config = dict(
    norm='layernorm',
    init='normal',
    init_std_down=0.00469,
    optimizer='soap_variant',
    final_lr_fraction=0.02,
    batch_tokens=131072,
    train_tokens=531800000,
    dataset='wikipedia_en',
)
Each number is 500 + 25 x the weight over its row's rms, rounded and kept within 0 to 999. Layers, rows and columns count from 0. Numbers have three digits each. The size before them is the row's rms in percent of the matrix's.

# layer 6 MLP down (transposed), 1792x448, rms 0.0887, rows 586-648, columns 336-447
104:537502497475491499526508475446501500495501511488524551501484492470467498469500549528547474474488471497518475506500512457466550469523485502475477498513530492489518492557518506496498502478515467473502498493501475459488497472483524477506448499489489477525489527484503493534484464495496492512577494509461498498473501505492513514487553474496
098:525506516476487508502521440500507501501504493524523494475502522493507513496487511518466480515516488576514464458507508508557537565518491516475493503510524477526502456534496492512513482509524510499558478523481544512491517489517559527465507517512484499487540527527510478511516435498510486465496504519520480513473479494493548507493476506499
100:494505488506460507480540506491529516541493462491488451477478536481510445498496523521453484513520511518485480515502500539507460509502509465483531530511504538503478523505435466498497523501542509505547505496510497537543478455514466495511548518477527499489488501507503517475488513513461486488492500487473489468498492515498537495480447451491
096:443501553506501471485490478480505506519408489495478490533510451493498534509509531498494520501489472506461477467519495498524516519471499550492491467477492532501506508497525482521440525496451545507444484489464499484465529537519527466507518479510507486511511448506480468500495520547521527495474534495537482503499482505501460500511478491494
100:510475509478469516540476511485462504483516519580516498485456518523565502518510498537511491503492502511484494457507512483539469517506436498503523506523481500562538481508489457529536516506451493474487489557487494523495526515506515477478496476462510463500518506489473471489517515484525506511449476496516463515511531469514519464520463499549
097:509512504510502469511536536473517504509486543497501507487488493482514494532497470460498483513501530530482491496467508480487521516487480513470467451473526562506523474489508523520516499526484543530490501542482451521504509488540518483504507518485532520502509490495553499541484498548505475457481513491516460511506477493491550513542479439477
105:509465515487502512533494488494514463488495516523483480502496478443517479536471483499484495454494538514503502498502461562531517561480501513478464509526514493542502497515501527513512492458488517491495522513501493485498527526461491515523523536439506492525536537484487502490496482451486490508553502474529518507506511491500469543513496456503
093:510514491471498495516539486505457504504513456572515483489520539519505550520524523540494440473538502534531522482503456492520480537485462522475480532520506494524487508498482514535508497519503490530510463508522518504533500473520507513528515493517499477539470508445534512506468535514442556525512496516499490497499476514520519464463502479517
103:485471545507498507505509533468468491474531505488466509513465557506518484495437529520507492519477476484508493494487515479506496483457484478466489484497497465483484508496519523515515498524484511499490497477513507500494549536475529523505545471508476500515548520496490496454518496467555538483472523509480513480514533500514478484484471492522
100:490531508490521495474484451532548500472489489524525446492464491524492500563469506496503506489513472532493467509480508500513505535467527524519504502463466478482474498495447482489551467471540500524487473537483516507520516456500520495523543505509505470514535492532469507512512489497504497497516551525483517530501496530432494472513495470523
098:494517530520544532491503508501498491475525469423433508503520476492478512536493477519517495481514501521509570472536520576479486505483489481541500513526507489505515481507490511484473491545504549514483472512452492511483485463508489505476517489526478469517495517498492521508504530451491535484485505491518450550493532551530514492510471476479
099:486505507508522513515517500514535502478499539489492495490549515532433503542493498501451508513477471510512488507505490518478467494493477519469507525461484514486501527536475530476498486504504496522481487521488511522475525482522494493436467517518482485478472516438473488511523472510468485529519513547508514526500443523507467506528484519443
101:501499513493518498498498521486536495486517472499573516456468484532458481525525506479559544487514547509520511498458505476492474469497527475524501503497481472434533481473489473466498479518546475488490509525518527501509495530498490502493499517501507519517579478483490470487538466530518460473512487512456482496528525453519486491520462483552
101:452493521497509499501485508561495492478537516480548494477495517461513496515464506564505505481479501535497521478547522510479510503492500550529519528500462507456493516491480541440478481462491499446499514527512512522498508483496509467523500510520485499484488514515495518495498512474496523488506487510476484452518520452503457481477508525523
105:505479484508496490495516569480515494500527467488484473518544492453500530481493491556497511493554509530522510490459480521448495503517494474526485498469510488467521473509484530491497505516537515509505547498472485510497520486469454502509443476482503545539477504485497475548510520510482521552532486542485513459482499472500500532495500518495
101:526508511504477537547501507511529482522482526452498530487524523538493461464462492536479473483494518525488513503482520506495531530515454480544516505460501485458504477526517532494477566537494498475539502545522555430503491513481481491546534481501492519501519495479514490503452489542521469513480512528538480536486487488499554461538519476506
105:518461496516523471497491519486512518478500526502487508511520514496519498501496494511507486487483472510486512513527485523509559495474418492472479494541481543480541463518507503531510521530455506477499511490515513499493540535512509530515499533492526548458516493504512521490509529505501497520499542523523527451504534490461490485558453534505
102:509516508512514479481508504485465535560515489521502509489454512478496483502503511530535496482528564474518497537494486533465462496476525498542487521541517507495524527524488518488518487558457488518515547490514506543469523522508498534473495520517490500503483488480472530465519494469551492493532498470470514496478478528472552520467522446526
096:493459455520503526476463487465488490474495548490533499520462505457503504520457528469491500513483462435493464485527494461509534496511507483565514478471498484476490541521526532505480520469509518471485442486450545489533535496453528489523511507490476469498491461501504523452502474492512523512521501518480489492496542503510500505471467511488
093:475491449493492548496484503518477514511485512541487475551491492488489492464492487506466462477518481525487491479506512492510498452488535472552490472484507532486453486503510519489492459459459500495470507439472477470520495506472480503490540476457576501475484508509486480494512472522483505489464507495485535491501498511476471495495458482509
099:460484489508485522520498498483491504489512531502502499488463497507515465527476521453519491472517495500545492497525487491517506491512517525505487495558477468402513520487476530505494493476482483461470514525496474507518486515512495510496518472486477479522501502506495491525473516515499485511492495453498520514518485533531516505502472470484
098:522551520475567485484487557554495528529504504530483496506482486477506518490469528511509489528493503522509513568487495514509551538475496523516505496515545513511498509558533501499504541515472510525497513506462501513511504510517526469500534468477519480436504552515502527529485477534458491507518539542500477458456492520487503533450522474511
096:550463515489497531489509496506517491542445516505540535492519477550487493484525468467481507471508540535518470531538548508518491514487515478502450510552521489538516516521517543536500509474510525480487523511493507506480498492540535519521504468521522472505516496470544456513537490513492447487526521480530507475532470476480501522478504483527
093:502487468511487456514515501496500506480514507498494460509497520523508470487533508494459515465490551508510484482456528510516494497477499514492517488503503468468487478510504492509499484479476489517469498485485449456516518506431513528491506545495515506472517500496499459542455471475458493529509501483534486503477507460474487498485513505520
102:497468460482503503485517512507528528481478493491516514474553491528492558511475512497562504466461502539495508560479524528472520474502512475470484515492507518488456498531496499463466508531437468527468511487500513483515466553487489495449505515519523489460484445522496458484509500527510531499498529509532445514552496517506496488479443500494
092:565525520476515484472508461479496499487492479482505535539532487482507500512539468511516491460501505493505493505485500505540505472494517488495472510500473510528470474507545469486524483543574526505510519498477463470533450522499485471448521518477451471513485536493457492496486516511519430502502522518509499519504485512459482522504513500477
102:517522560481471538555517506554502504484528497507480514513524505561499452453450512484526477561537506503497494467491450494543498516494496504502516517496537554503463516500487526516530494547546509582454494459491463547500519484531467523514498484515491514514536510526529476503532491543513492494512486500500490503510472479548476455557468505512
101:493491492510500550550513472489508504476510513529469489542521474542499535515555505520512502482497477528536491494523509528513505491508509525524523542500461505537528510495511521532533526509545510484505469498498490520498500544511491539464486536516517542532516487535495478484542496533510505506551501489498540456532526496501531503492539497542
095:488480512480538518526494518506532494506528506506525540549476493534510499481465501497501497504539458474499496515489522480486521519482490477510502498486495512518492475509535486526481530479456486502508488467504496545526519515444521524520544497522501500480506499535540534513508471534509533526548526493472533483486497556573532535480499454524
103:488495497495500491522479491549504475528494495499484454505514454531520467510497480482508489494518487485480520508492492536481552470500547472483514519500508453518500497478489500509479503507461485513473501530484529493479497523500475508520541482527495482508510471517473468523490451495513499445521529489487453417509457489547460509509533468508
102:486485481517472444483486531485472515495486524493525524508509472491481518506462493491507470503516520499465500534511515503498471498503510513458500472521520501545522529469485510492486504512487529517508453495492516484484507522467484473488531515503492469501507546482511484520488494509485531519483508483533516525513506484484507519508535509528
098:508483484496532470506478486562489502484524497545537512459502462529523437509480504521473543442483460509514518463450504475478532517528514507523503488484448481521533516494541487527488514538538541506490519505479492542497520503502473484483484512458511525564536504473515475468499520500561515459486557452489514446520524530523534523496480508532
096:541509503496459474489487534482499463508466521525466480504461491537513536538478523488480471540520539479492493446541489478455524470534536496496479504511490485501507497490533506469462507503531531480466498482505499479461490469433505458474509491510513466506523555513496496478513492485499490523506490439516501489503495486480487525492500489531
100:533502506472565471516521493515510487497487462524520538480481510481547508500488495534531493509513498495505501464497519515495526504498477537529533481476515466540494461514513539505471473494485521491474497490488507445521511535500498495463519547514487483491522496520502505522495498550533553511465451520499459480503514472478492512459467481506
100:507532539494493524508508464464540483512481497490502487515513532466500502501525509505483520519481513509456507491528481454536485500499492531510513492474489526528496492484532454528464522534482481483550527535481474484482493507513495507462527498524504532516458512487472472508494485529500462482480535539482490433532486475460528491544495532501
093:524526525492496507500447469477511498466487531494503499509456505505494483474463523504492443457487479523512492500451521483492517486511517489538502535512469491482510528538523500478473501541470506486506529512487469521493523489504528556471460485531465508492506484495516519496483496471473499541492513499538518454515526546496500489498488480528
111:531526475529528509484513469527497527459506549509486501487494513498516508506516511505483489547531501509501555522496524470444513505530509508476529515485508496503525499493510519509509488483524498480509503533512513521487505522476501515505536478510478506543493484489446525505532498505469496525485506462495499500557495497525510477488525519555
096:486502535499496521486488503496477537494545499476519498497513491491532510493494470492519540473508511491510538446504524534521501496504486546482509461525481510473535520523499475481443461508487487496484508466500535449481520538551475527471524481510494499532500522491529469487487531485524491517474520426526480477504488510516478496447521508523
098:481522502509487535488502521550482513527539550526528542500542492455519543473498451507476531485494529500532481501529511544476491542485469480470482474498529487481490531495531498532498505519477476438520488472494518505482469515528518494469489521490485486536473529543447510478528514522470503504514509458477507484507539479483539525485479513479
105:529547497458470488485497501509495482506509513534490516460502514452544469517477533497487498482512530524503525495516415506470469500498513471504518544484511497531522467508509500489497545484524537515480464522539479522466449535454492482530508493530509517486547510516501491511515500522493497516503537498491503473473506450500506499511518465483
093:468501459523509500482461517472495517577466477521508478519490506502508523495497580532511481510520496517440498489487512524500482507459533516506515497483479486513556502497456513424515509487492493502492540496484491498524501478521487507470528509469507564482539522492492498532511508513498510536476478489497530449512509520498463472549519506494
105:501496469495497486521498519474499521502543519532539475474511480498486492503555493517500521509471519503541509498504504529480505524518497515499501511526524504450533543481474508531515474465523480480496447489445515551534521500543509495506531485482531494522490525527481554507479492499453467463471513500475503479468473521483479471426491480520
097:482526520473486511509471458487514494476512522489470525523482482507533540483528530484516456492476541472473496500454509479468491517490499485540489522463458481497493488515523492464484531478510509540534500529500479508544541521525544497471509523554545479513461485543489471474508529522484523510498548462505511468545481508494452500474478496487
102:525500509477516538491487542524501488511477463487491518534483490525478487499523498535501541488514458470473493459479465517476520536496444528505461464477494462471497506517489480462482481502519529500486458507501458501514454515520483544551517524519462477506443529496528521513495448532482495482509480503485481552476514456493490499507497505518
096:490512497475458523499513537489498499507493507494520517518528512482536494505541545464472448526521522528512478512508478485494517563465554515483528499515498532468538477476513507481496466515497493473476469514480486492519492522467483506544469478514505510479476510473457536502549520500521533544512509515488544515511492480511511508507476500459
095:463514546552524487485475533462516532530557488481471488512506497474472493502548531514528513511472442465456505524467511527483469548518541481476471471466527500509507544486506515517505503491490516500547477435496543496492471470524533464512532517522522521483504538494515503533509488479510498490483490495496492508511531480534513517511525552497
103:508522459535500485512472456503460587524520435542507484540514482549495513509493522520500486464477480457490541465464440518514517482480498455571497496492469504537529517520494505498471534467477477509464494514519501459490475494540502496563511510523465489518498484431539509534512515503499547459507486518507552503492492530529482516503510526466
102:531516484486480503501530521506502524530506470501466499537499536504436476512502540511537546523484530536498494491507511521518519479520539505518498546479479484476480468491477516485533524475523504506525491511528529548471552537468493521491556483545543495495499558500515482509520495498505506465483503504498496490509480474516506510515490540487
100:524529513495525491493484505462494505534466490516511529511483520512523513480488512510461470490462520476534523445516484492505516485538485492509556502523470462493560511498524542515463528467495543497491524449513501515498476496510508480532488523508511501474514508518474493523493533489489510500516485545455517485532525463546548506535486454454
096:525525508480486480527492512498541484556484513482528517459517520497437502489451503484463500477475518514486538527487512527480558505540518553504478509495484490482532514452444533516474444468512532512481532516504470525498529506520526471453529539533543469461486499431512464517481485504508507521551523506455549513467447558499508513484461490510
098:522521497517451520477490503473480472499528465449502497497487492478499499509520482489453492505503533496544482489505441546497486494466458512448503498477538484461470488512520507492476479466478485466500500490562485482571512460497516521498487536492485457522507455508479544488477505532483490459521529523481516442530500497496478483507489503497
099:463512495481497478519476468506482534493517532528523461497551521460511479457491559479558511498485469503507533475508528512479480544476523477549469507469518517508532509477533544506506505474537445471497494489455520550512506518487541465468556523518525482474513465482501488491530497448507478492492513501467524503491506486524520462494485520487
099:480476525506456496486441486568554492504456493495494480520515500417498517457531476515511516468491491478489508545529553480491507494503515478485460559520506511526512466501467566470457479511485500509493461464524478535522476534482508492482531507467521498496491487496481540499504518504526495476535453542497454504507511511510495495530486478470
092:501516491503531464473479498535497507503450499489473534511478502520494522456501479505443477513507495519526486528494496547517488485500544525491494501511465488468476479487512516514499522509497506531511546498543447500517507497465526534448556506466537514507510479511529501491491513540491532490534508528440454499504493519505493480505483491515
104:475516507505522489508540533459493507510460488488455428462490582515535516469488503503508492502528466531491499488497502496500475488490491514490503530476478528488522493495513480522510505521532532467474548508510508521501503528476498487424492509476494559511510512518497506531488475511526545489497533491518540479523552543497496541449461511527
105:455511582542461505504519525514542498524544444495488514507484517503481519506514453518529508516505557517471503522495486504501471473452489500471471530497488525520473496451526508476516554553486534479511486572460477519529519491489508505495539481517524451502511503546522503500527476500510486501482480471490504507536511528531462488487512523559
107:502495474446523499527511515514478504490483518509436504483507531495493497492507521516487483535553503492478530525484496498513475503506470495477500485536521489539488476544495504481463513476531568504485470507501497463527479489494520531430493492496484488500484494465465540498475528486509517504523481526546524516508486514542488515543483483516
102:455506531485513483516517506463515486475470524495537509478496494498483499558535489508547503443456527501502486500500499532511526502490500524469506493510517491504493500500515498470524509473521539486478498489489520502472455451493474491576518504484498519510526491495530506473537520519471485490515498466540482546509469512479492488497503497451
097:467466531508460520498536419452506482519505448503513541469488512499552503542464468470503502524521533460493528484500488487518471481509494493477474505484544528523482518483475538478492476498502484523455484510511482489511503497482547535492440508523473501475493561494529531495531487522497522506465546474484508475530507477491522499526505468485
091:498489491512476491519536482525487483494473507480507486496485502524512511451503476488502507526466526504519563490545468522527483496529476546522518487483520498579500541487486528552473475502489506470459479480490504483517486483514495520482485530490541518503507483527516508437486463486507512473465498490501452512502504476498483497510497506516
095:480491476515465480489501490503521509525510480469428504521481510516483515506515547476502532530470518494499458519509503520477484478505536510498516523520470485538506467468506522511498483481516500478526550524488489534504507459524499467517495507457477524469483518475497489521513513540445451461520539494480477500560472504480521491487468520429
093:438531490475518509489528507534487476529486508536525521520495546500514483495506476458520506481499520505539489492520501502471480500531459506495516476500500483448479506482506495501515511489470497493464492520490486488503491510506482497546482501531473505513478464521483491531503504521526490470516471522485478497486514457482481460515519514511
100:503483545517501467538479518468481486509514504497503501533552505479450507479469515516495469472493513502487513509494475496491518488493506499509495543477498485500504507572463514501470497517516499471449496480455484539527472532494495519406464489528525483506511500489507481473507519491488491480503510501453540484487488545491499516500479481502
# layer 6 MLP up, 1792x448, rms 0.0875, rows 587-648, columns 336-447
102:454493502484491517480473515508541486517506492510496483488490476538450522480495530446472479517511518506501468500509526500475523507506461459514539502470524524521549469555494458516457478478559509507500525504488496503515475515485475547489498525487492520528489485471501529483517496489491511482509532484464485517490504510453529510523517471499
103:527484484472472494500454504485515508499492497519502534487542482492509521483505505492531483515507499511546481458494503483455540535538512484533532520517459511485541470481496452484470513499466474488509522537496491540534531477508547501482489506446496521524490495534503515515506502476509513480515489497540491491503480509522462516530428506487
099:551506525523529475492483497495495516509498540496537522496465498485500461481472514528488490526476458505529535489467483523492484485508516461536505532465506476503491514521473484471532481522488495463511520484535520462527524506545471441485450531471455492457485553476465495538498480511480496521542523524485491509466510464488528510458531498505
099:500503545522465486522538489478464440450477470486528515509491487472508491528461520518528509525482464528519472517477507519486505566503507516520557524500508493531490505490502449510495530519544438511518522478533511475517550514512487496512526464503476486530468536514521473514465492547465512493479546484490547502538496522524493547488506513488
092:487503514493481495465504534470487501480489512496489500508443480482539532522500452543494458443478471510492530486470466491497483520490526477485500520509497520533497471469535513505473453509480510496514470478497457519495456452483530515504528516514532493412454560498529511514492489461494469508478485476540464516522516518455506489493493468494
101:503475460508463481487481493516470495502522470544528506475500470532499468483527507461515550497460481476495489486511477500514555454524505503481520507503493499510488499523526450513513479494495496492502528506554470524488510491488446508470521490489519529501483515507509475487500496513514496499510504507496548461475492460481512480511522511556
098:500473524511522505482478466536531473494466503497500499512515503451498473482454486486491514507508532484480498476520528508463500526508531523497490500483477487523456484492494502468473472528511514517487500486449512477509467522497532466508515513486478523513486518519474531472479472519519466469528469523524512464509508497488497536484490485500
100:506530507505506512478499474517502483498515477500543522495542548516473519460509517517449511468478501503488453492483531515521497496489506500499518501527510515498495467480499512495513542521535543523504574499506528520475460487513466485524490513516529495506506466491511520494468523480483448513500521529484451512532492522479470524502520500488
102:481435482482476505476494548510464517505472513491486514497512504472493465461505499512499480507542530497484531504524493513490516470531461506516502537540494508527510488481494576495481493512522532455506500492475500482475534496505459539484471486483504523505468451509507523519539521508501491548499514456508462500533456485508460506492481470474
096:474487495495503523488519486492524512505459466531529516504459470539489466495555477517462500499476526472524451498498527523527532502499550530482500535498515474511511488511525486470500494457478480481544520512492486474495485508512478503527492494497516503570505464467475475486451492487512472520506537449505537524521460476495475519522523501529
093:509483485498509506541517485521461494488484480530536502510491481535513482566548512528500512484491520545481536498510456494528512505477501499511519487498482478479515501520524486534488469491540493457516524498497502499542516494513492540514489495498538518513500503500449505556502477483472522499493460497524542484549492472479493536491471508496
103:488495530469517490502516541490491489473483501548499543511478498511479481545486494516459483507470495492457498479482513514477512503498502476512506511490482499466467490515533514494512527511515532519484497492472480499491489460480512547520468479490501519480524512479495551512445477550530494502476493455519530526539495486466496535461512499495
100:470543508537525467447481497489512481483471530514514502479480498514500480477523509468476479486513556490507522504532468465483475493479484497498509533470475485489492502498477499526511462538502523477523486489508496515530459489489505498477493495497487501515466506504525512517507526521468529517478472481520475525492484490508507486531499523498
110:509493502502532519465492502423490524503499522511582550514450523495501546500463470483530489440481523490495505473569514470512502531519513461476520508478511499528467452520504521513466501520516534519501480468514484497492448518504484503524502522517518524521526464541484512527518516511483502521533495507491512509536510503501530441510504507524
101:482463506487511526505506459536466533523448459510496528486545511474479487500491460528481518507540475496503503463464511464532529490491482483478480507515462526488497440479517493457519474468504486553508519503472513489508424492407518489462516508433548518486543499520536486477529540506500509499463458508495480467494510541504507525527523542530
097:512465517463564546467496484466512474558494493485531512499533498456533511443506506508468527526461487523532514492512533495496502483472522495517498530481470520496490532473497462516492510510467539467481485543433520489481520449531471560476495519443508535508476477497512534510478511510480447529460532464525462477471459464502526522548474487526
099:467497479531519443498544485518498493536524524492474506537539498475490535541523539502483508505531485507498536518500542516507505533470491482489527481488482527455482488521502529543502499476472530494499512476481511490508472515506448531471470483513497489538486525576501528493507465530504484499531500553525459486476548538530463479522490545506
096:520496501531529501471523466501497479504555504487498467517483509536504476541481490473522471506537485521503484546516449507490485533470493500505530506514466508494510468518527564517535524498521451531483499527506481493517498495511530508465496475497521516505476505536509534502515487484530486527460523540556517491508500499487531502504508488518
093:521473532506535501476559528515469445507510518474494549482542481496487455535532524461499526496476511473497504481495519501473510523478478496458504497500516549514524502524492533510496503506504520443467528492475472500487528471510527510529505542489501468516475500477555539476528521500497494519487506502524509479519523500493484509505473495517
093:487533472501523448530490501520541485488499551527515487473514431519446542471520511551472496529475500454486527489538484516504495568487483518464543481490546454520512495524518471456544503504552480528535527483472493476452534526510539515490484514490499541517517485487512478470525485483551492516518452495549503498460463473440511495503549480535
101:470500483510481478486505521534503516519491489442490469473493499492513504501511527492465509497526519495507509527507538516531499487466470497520533509509479529508456517523479525480489452523532482484454511507484485554488498509496504567518481513505499489471496516504518497512520508492477509486471453497519484516527546507529535490500517492533
097:481501543528515528488526502539509507522495491525487467468513533482502539513511545493518452527510524466506535480515462487516514538507500475539498532473499504509505509445500492556473466476518531515528453531549483523503475503516531502506496525527488476507502509485511508485493456560515505532510518499516526460491474462490463525509495485474
099:514454477507541486506495511506572502503466524530540532450546462529507494518535466494497487500448490511512493480500491515469486456530513480484520544460504480544497482484502508535479500463530469463529521498518507485452505484521504526515487510476516425522489454512482481482494481478494502514516467436522486527475552489500509438514503526490
103:472479461501520470465487459501524521465524476481489519485500487535482512498480523519517496486515494521467476525490522484496501473449484486581459516482485528482498503493476495505491493476512467531483541498533481482523503519519507458482473490508516486459556488494488498502491518531484480478465491535495476484480508545498518528509440477468
094:490515512507511477512497474493546476539511472529455514527507537508470523509529483526468470504496502500516533520493494498475473557480469496549516479489546474493467519468471480504515500475505507503493507482540509548465510466470515498523502520503509526494506489456471512486482480523505508486529550468469512509470543522540517494523480541476
104:471509527522495503485479478493542498506490475496458460468523514471518477514532489476491499500484521479534471513482495484432532490463454514455502510495441502493514488514529505494493544465470487497521547486498508474515465481504492504527536458501559492510502495457486488509506499450457524504496472483489550553485464503512516507534485528491
103:541492512502542513491496516474480494514446501496485500539508563493485534539515494501502526530500551520501541487490505517460481515535512480511520479490501492522503474513539521490497514549472497484456535503483520491497490467574519491493487546514472488528491536461486481534522485517503484551525509510485504503490514538522498485530477500494
091:482515480512479495512453502514479514490477516477497531494518511486428494528560537528504513523525463503493511499557490533499504482508465524509499493540502490457513456460505546496453488514533513475506467530503491461505496452482499492459501518504538503514518510482476452509493565479494485453524463507478487515467516522476480458489516492512
107:478485542499500529474545465500489544487456473506503502484491509495506564486484497501499505532526556501506529521512474490513502494523511525499501472488493491510502496495479531484479502479511513507494512523527516541479531490491541491526461513546498525492504510513520489587485480470502503540490510448516490496485503474493480490476503517495
102:490513525521534507498460552461494499447557510508484495487478474509480539519522523522543503529509454535517491501493503534507491518493471492460524492508493485465551455515468510550488515491488526516518498481456537514527495523515503483508524512503524540468529510443516488477519490497515537497488510521516516508521479520472521503507515460527
097:469471507482492519523479489506513492538463512454494516506482462486522502574474509514489466502527498519499493480485530481483483495458450491530491509502452499440490497495507501476486548519501543495485515515495494475499507483506489516533453479511474479489508493481483547490546481491478450507477474477502467507513520512535483474586521505519
088:505503481484518520482466472498518493508512498534527510422539482524527524453480486564519515458521553537476491505497494473494497512491528501523546462521468491531515561502507483476482545492502502529497485472473500537525497485521562492507471513513471528460532482458469515498505474484460464506478487523501537502488460450490513517520515490476
099:569490472462496497484504531504460558501496487494497535529475524496485503520490512457473480490476526482511509481513482444517476460515524486503484522502485495494513529433526516499471484539514480501511546506503493511488495488506536502506539516503449482536510485503513456516511543509475479510448509476496524500509493495507505507501544527500
100:480467495502488491501452507525501451487498518511493445485522518534509497495510498454478493534503572485489506534485540419475491501482490484507504541489533493508527512505532529490525523483462498475503505485502475458471533474532530504531487508505507482517488504544495510518478501496482512488532485482481469566474525520510505457518521474481
091:499471453483494516486510487515543491511467522519497552501496472508506480542514516466491505550514477508546481466496494494479470494448470515502492508519483507492524515512510500481513521472521468496464490529546461506510508443505538488489492481485486450481488524534493528518485530512518488521545496489489488544502508472502486494531506472484
105:505513498514529458452525446531534533491500502514478494486516494514461517483485548513454502539531507500497504509469489474493507483538507526511559507503532512508471490472522471460523465465501518511509448544494516544477549507521497487502492484491515502508503504487505480501527489482516490493476557501507467493478489496511494461515502539495
095:494499467491510513495520471530500501513496461487513521519508496499530487511511592516487478476535502493542484529467523486538499529464519479503515529473502481501477461444466505523467461490519511473497528484482557464491485486479499459437504572511496535475494517492491468491531489525509493520487499590474522453472482486494488480553503471512
096:561469504463526479504565481482521535528513505468508480490472541555465471506509505483468438491490486502489515499474559525528511515492494475497492517533518498461544475492482470485496535511497540530548489529454493516502434524462533513502520537496526466521482449449462488496528493501508514547465493483506511498492484527464496492497465505535
105:490507546547516530474535447467509486509486480528533480526497508482492498475528494503497505514489504501501495495494513496501467497500485468509477472490511481457493455488482450520458527497500481520537485520524507479505499476466517481475484456517532456544501517480551501508483514496527507498510502494480526539504506493497509530552547453510
090:471486471492495542534495504486495460452553490475453515507533467501515503504491479494498478510453530470503509495529489503468488459497458517516469494498504496486458514492548474533482476464491535506512478526515524495500497504474494459496473524516515466500490487485552518510436519467473481513482491485478471490528479454455544524544497504475
103:495522520478497517510587505556526479506486484522516514483502489437483481476524529490468527506491511481498453526508525474513468478472477535509506517488455482472489471478518482539491502499472500517476511523506457484510499460502479484505508471467534478512535473523498513551530502435450475528473490463500515506487505522539512528515467477496
091:474491470487519511544523530540536501504477488503441524487509490505493483531542536493481471490495545504450484528507521522426486514520502491519480498467496468495497539499439503514480542508487514485516491479488457471527477526491514485453442463507514502501480499522485471518482528513450501428477492469467495514482566454494521493479501534512
101:450486505488498530535511528512511546493481550537543508502476521471481498489492492473480478500506514489505529485464523448538482480514504458518531555481489510515479536519488477518539473505517485485505532458518514518484521522520503439530514466532459497476500509528506502535453571444518503507483458531499502530499531462514518485474538472507
089:476501525515516473516500491474488520538474478467488506503492491503513502528490473525472513488470518479495477512477481535508565481518474498532485477491509505503526478480484483524489517523497485523519536500524489538537506502511513459501513506487487471492506505506494478514528531481510499502484475462498486484534515484498439546484521544477
102:508506487480527436532412492534472484531485498515506536499476495508509512541549537481501478522511493560512483471506528490509489508517478511514498535507494499480497475555517477517507448471552491454488503411542526530488514486467517496510470485497507449426502515498536507479506490492527536517503486469516522545485539508506461513476549538504
101:462529434500530461478496525496526483542485489491514510466548519519479493502486501536516494485489510447499495550519523484481489484463470514472421516450550518491495456463534508500517479487527499461455498495505504570531481504521504461501522467509495504511503505484477502526487469472492530506511508504487462541492492506516514512506514472458
115:486478524575467502510508509526463520531521517482507507489493514502528489497509484492517478503481491508512501499433454529473489485471539484473541525522531511515493511504461499492499480496468458515527487507457483523484496513463536545544462476482518518543471458530478519476516495484512543499529509455508519504461525500521505516560488511490
097:526489477480479498471499481519512494493461507463495474514520565485484505515474495514511476489521492531502470544490506528494511515516519509502486470510515499491489501486506497511488519504529458472541505520478488546541480490516517499468506509507534484493520524530460495502502484504509523462492477531462463478517486504463467530476500505466
106:490501558518498471457499472472492538491474522481483518479516511501485525527526435534495485480547492507493494474524504522507492530523535470451526495498484497554487517481514506522487563504532484515467566530545498499525534521529499501497522498482462510482483499504513507507483491520508554522493519534494513496490470479490496555475473497498
101:493462516512507535493499483520530460470559527510520459508530544479469477522497486485511511483489454493510509484484505501455480503487513455482508505509501522495475478458552514483448495491557488483451554454546479463485489534511485474472541514517485473486445480509452465510533542523480486526446484497503464509511475520502522514473525518506
098:545500523521521515491493486486527499508479491502502514488481506464461498493519510505501520503484555493461476444451491480489493460505495462479516468522477525529514508512441512470492475513529484479536541476532478516468493479481511446474518579478514519523520479490490514523505482465492527488527487482476503469502486539523447482439514513544
096:523471557530472529488541500531492512492497483505536554466514485501497501484535452451497528515513510503468503521461512491533539506553491482493504483477520499480514518507557494487505503484502519523533469469505535523487505476532530535535457529519569500505484502491447511512547495449467492482516519496454529519483426514518500493474525495524
102:502508488475487493486461486460508473495505525460517504509490481526505546487534511504505498523527499496479497547481520537493518504480498526558474476486515482493540495501519485480493483534449497490475476518532485490546503480483492504480539494453502483522458523519488522537527464534484504561513529521524519478522509497543512536501508478491
099:485482486534486534476505463473543487526486517540491502501469509482528465473564456518481519477457493482484458475542513488481503509519470515491530531544479466475464467517528525545464539511479566535490501459501436515532510520534519477509529512520479493481492473550490509519491500503512428469479478495486459516527478485487512496495526553505
105:491502504507509547494489465508538473521481505487455497537462484537493534541491498530525493541542464505506514513487506527535470496509533522503525510530542467429515485484532541513498524499499537469454504486497496531518536511550524447497516510469486497497531463489526490499500541464473514518505495486477519515454492518470475527495574504529
104:489519536483530490515496492502491571527516514491473553456513486522477490466536498498471491511525527476494533526498490496497478496481491519502488517485517479485514500553481515531501506525469525492522546529522457545491506465473473513513483457507511495529531492507508508480510554500461459476506508502539488462509538515479472522518499472486
100:478506467512558497567501509530493514486472472486492493502526491501547529488501535460529483501528510519529484501500510537514461462507495516509508515501484470539504570469469494498515447469484470499506455467555526489495509506499492501517517521482482507538506518532505489470547505516471528469495468484477507548472505509518499521497496496494
094:507506484478502494536477513505481485482525543526570492497540496468489497466507489509555482529532463534495482504521482509478497494458512479494523512491471521471526477509486488486449482482489487501482491481486503473533496520534546533465506550461532428509515493529497473536505518548556526535509528526518464507492504491469496513512506493440
088:506533519506503490459441475492468540488470504564486476503541493506452513480519462501539486508482493515447514524503497476533499498502520507516482530489462473480487493527504540501440449474523518503499552526448496519513513521485556480501516519487501508510494487478533531500508492527499466470500491489518493482517513552498525511477499509436
098:502510487510507548540508503477492489496532503501479494524445473493537483492524480525514506442515462489533511529500531511508473496508463503469533447494474532501512485540493490519512502510491475499480492498499462483479517481523476528477504545499488487511512490509493480477489484501536519514467465507504473540497481466511491501505445408513
104:504510512506498507484517525506463514480449498515536483490503526474458514514491503514518526496498500507515493503526475488530479477527563492517496512526490486529489522517488518511518505507536459486500493481475539499489496529483511522477448482523516495491506490460483518559475498481512492509493543515503474509480521473490469510497495530539
101:524573482503490480514525524497512487505531458510484482510531477488486467532522500494491493491510477488474465486510525471526485503517541498538502544463520515522446520500522541535468497498537515505495541504486524483486527472497505519493482567484514493447533538510544478495507502470479525486497508502477506499505518509522558497524520519504